Part of a small language model's weights.
Size: width 320, vocabulary 16384, 25.2M parameters.
Architecture: LayerNorm before each block, rotary positions, no biases in attention or MLP.
Training: a variant of Adam for these matrices, 323M tokens, 9845 steps.
Each number is 128 + 32 x the weight over the matrix's rms, rounded and kept within 0 to 255. Layers, rows and columns count from 0. Numbers have three digits each.

# layer 8 MLP up, 1280x320, rms 0.0807, rows 338-379, columns 64-95
166133099130101158160083060144150112146131114076160152180174127104154065152173132162161130147159
105135121082100190056148121108125126102123113145151146154175178109138097118112078204135150116095
116157126118158111070136155145174159117113212113135127104117133123108125076100081190089114119190
196149128116056143157112102149110123176119161119131147163102166110068141047103186072205170069101
190154110148129113119156127206151148163114123146185164132134140116127135125155121100156159113088
153170130100056094132099130159128116129086177123186132166181156110090170111133136117163177106152
147115146130098133135135108143133129134142144080150072101172084110130148175153118122159127199133
152160101062141105135176078163140095132117139102188222131168124113140172102148100121179109142144
155146098135120103145126180118112065147157148139122154109106105157120105098177127182139142093200
172156142117139141114130134143135187136098156087158138149139105073149121141122126195123090124079
135174076063165138154143143100120139200136183119123203131162134133100166161154091156121097154178
117134125152141103082119129109122154119092154150147166109132054108142137109125141150103087170132
153121095150130112153149156160179149204125164132134150143124145119072133152139150158093179131119
170181150127137053144118105117164076160096115133133157179139113104173155161119167076120111108111
154132090106143129144162116143072144150051107075179199190157114128154137117112071159153103063148
096126106119149074074069147108064118131064133118100071134091151091129135135144150070153103113180
162096111132118123134104157110119126157146142068128179146123127090145177095106172110204159136150
096134092098165146117098117104157153115175146139161138152106166120129125115141084153158087087131
139152138139089111117118142167172146157117133038145083145110122126106109157131167144090150143112
128153114166139140111139142117051163125139057079145103133141136119192127152165182123139118105091
128141105160131146167159152182131158186139128130161115147143106126166087153164153130125089188116
180149052113176141068132133110087132142089105101144101144121111147087084083108184090184076063136
121143111179181094070169093168119152124153127157121104177144078089155142151077150123190100170095
093158070056155120150148080108124115103150147063186106148159171109084075166118150127109122054128
101087112040112084171116167156142140134151137100199136145156128090118165100106085081167113130134
133177124025160152134167140138142190172143154116128083153124093118121158126134105054151191078130
167168122152080133108105107126081153144126177145114107173152107081142153115084081147133169131156
136132141124098186145110135139084155149126156100117190110157095113094090107082179157139120094053
192170095096159104099134118160135147148134087150137141076098105115125128095087118132138109087083
099145136142108127113111156125080196175092083147131084170072232120145136203094056137150102134104
187186132129095123120113150117114123128160135087132185107189158140143076119070164143157048116128
127133093133144157090131124132119171154116193150116104112138162153141118195107115167069135118147
152128093120150152132119160090149158122177081135139089153131121153150111143147199131159098145059
186143148124110084072105123062123141170061150089158177139170139059143192167152140105164169097152
130168109149118115141078129144149215135078089185132133174116084123144083132183151096202178120155
134121097116106105132171076149106171182132097085133109114161131120099072162129117158124118126163
150106122124118100118099100147099157131120086149151193127138124155170089126148188153128084103151
149147109114135151118152111112151092135113169101163133174071084097128147143112114118163082193171
177161125156107116114099101164144201145131206120178148133091159146118183168169123081154111126126
156195100105118106143145085155102142197149127129156090171164170121097164114220094148131139178120
110199157091118106110098140148100138079119140173133127155132163110193134132087137121148080186122
096189085136137105117162109101141190153136123123126154133114157106155094100088125106114074100117
# layer 8 MLP down (transposed), 1280x320, rms 0.0743, rows 338-378, columns 64-95
145136118132201168168098158127100161172109136171149113102145129128080137090130112085168123127132
109091149116118152143131165138086167090178113173142145038100093141131138134085162101108098156126
150139141058130165096111124137151167149166114156119176064188166135141119098128127118159102105174
087162126118134120129085062075199148158106084145128114136108113116118170098150137146076079109165
148137155139157165132107135118082117147123151108120107083075107126114143090115121109127118109132
173114142120055124137106121133095094080102155156133125184145062074164163099112071082141145089071
152139161136140107194125095115138122176150170115115137106109129075083112081152175085156191103146
137136158081190147105119089148146111135087085090157101213150148158159150127114114152099096155058
102166172121122187177173115073122102150112112112132101142111135142132154144143115119127166111139
114121079119199088121152126132142072103122134157149092113177130125139121119137116116136111142113
184111133096029105058115112151100123154135160176075165141115133074130130166146136188113121090146
144086111150137133179160123130167114142143116191137138162099167146119137070163142119130118056132
192118135076144115091177139128083094067136092142125158104176104190130122105155182114054188127106
126136068135137148126162143149088110142094158100098109098133117114154146143142145101148051103118
127126176128114133145177185048094126117117122154086103077076189028104118123127091125096094112104
120088128115130110127164081116146153108142121136166130110094149137177113070193139138151130176098
119103176090145152103147158111114128119070097171115124139088139166181136150115113126123169110150
087124131170150094146102057091127141091150116121132142128140130119140137103123191120141124113120
146099084096158163135142148151132122104124157174145133111114117107121099134149083158153079135124
159083137136108141165118078099129114138142131126093129158138139124198127152094073126178123186150
098162096093121106114153113169096127150135122157146126129109187132180148136121090106109125137128
112080132149176164171156127116157145172170124084094122129183191173123132096119166115106189179137
138140126115120140148148078112148099167171098121117114114158107147077100124123143133137112127109
069142149143135069117095088084194211179160089205142104156111145152109152088107142116157091202097
146049091109072072151147099148077174125174104163116094150169114053080116095131090121199115157106
161127158152111074111077126188124084168160153122101121137104129130047109084118074108133164122129
132138145098143077171124191119214115129149095169158169108135136130104118115183067147088076102101
106026197143094115128179184090161119100079080124134139142085147088112159186121146141108116155161
148089119156205078088128087154160101093119105135047131133091115110091153113166125103110115082185
129120108115211054199172050133106121162123138147084121116113111126182120182148110169159121155129
174135152133137110140115129099100114145050097160122006154076119121127130128104142098132133147109
109126185086132163119138179190146167122095146126160116095114093122118084080143163065130126104149
147154157101145143100120142156117098103073187115055068178133114102125175115182111129148117115127
120150178170082139112116136082150129127093111175096119100088123084130139156127141110095074133137
086142123124165100187201109102131105121183109182150070130078116214105100162136146138096078128169
127080129182106124159137082159195087084148043161158153153156122104140134136116164160114167143214
106122138126116158154109130184128181117144099157112163104142173146141168148173152158157100127165
161126110167136134162125143124171076137141149119077160147061141182046150095102107107081148140183
087104144112125134105152172122125145138120159101100069074148118138100156167154117115129097083122
155094172130124111154106143112165154093159120136027129135108171132178140112110093170057134123141
131106173143138175093136144188043147105103145126119121099102146116096151148097119107189107074090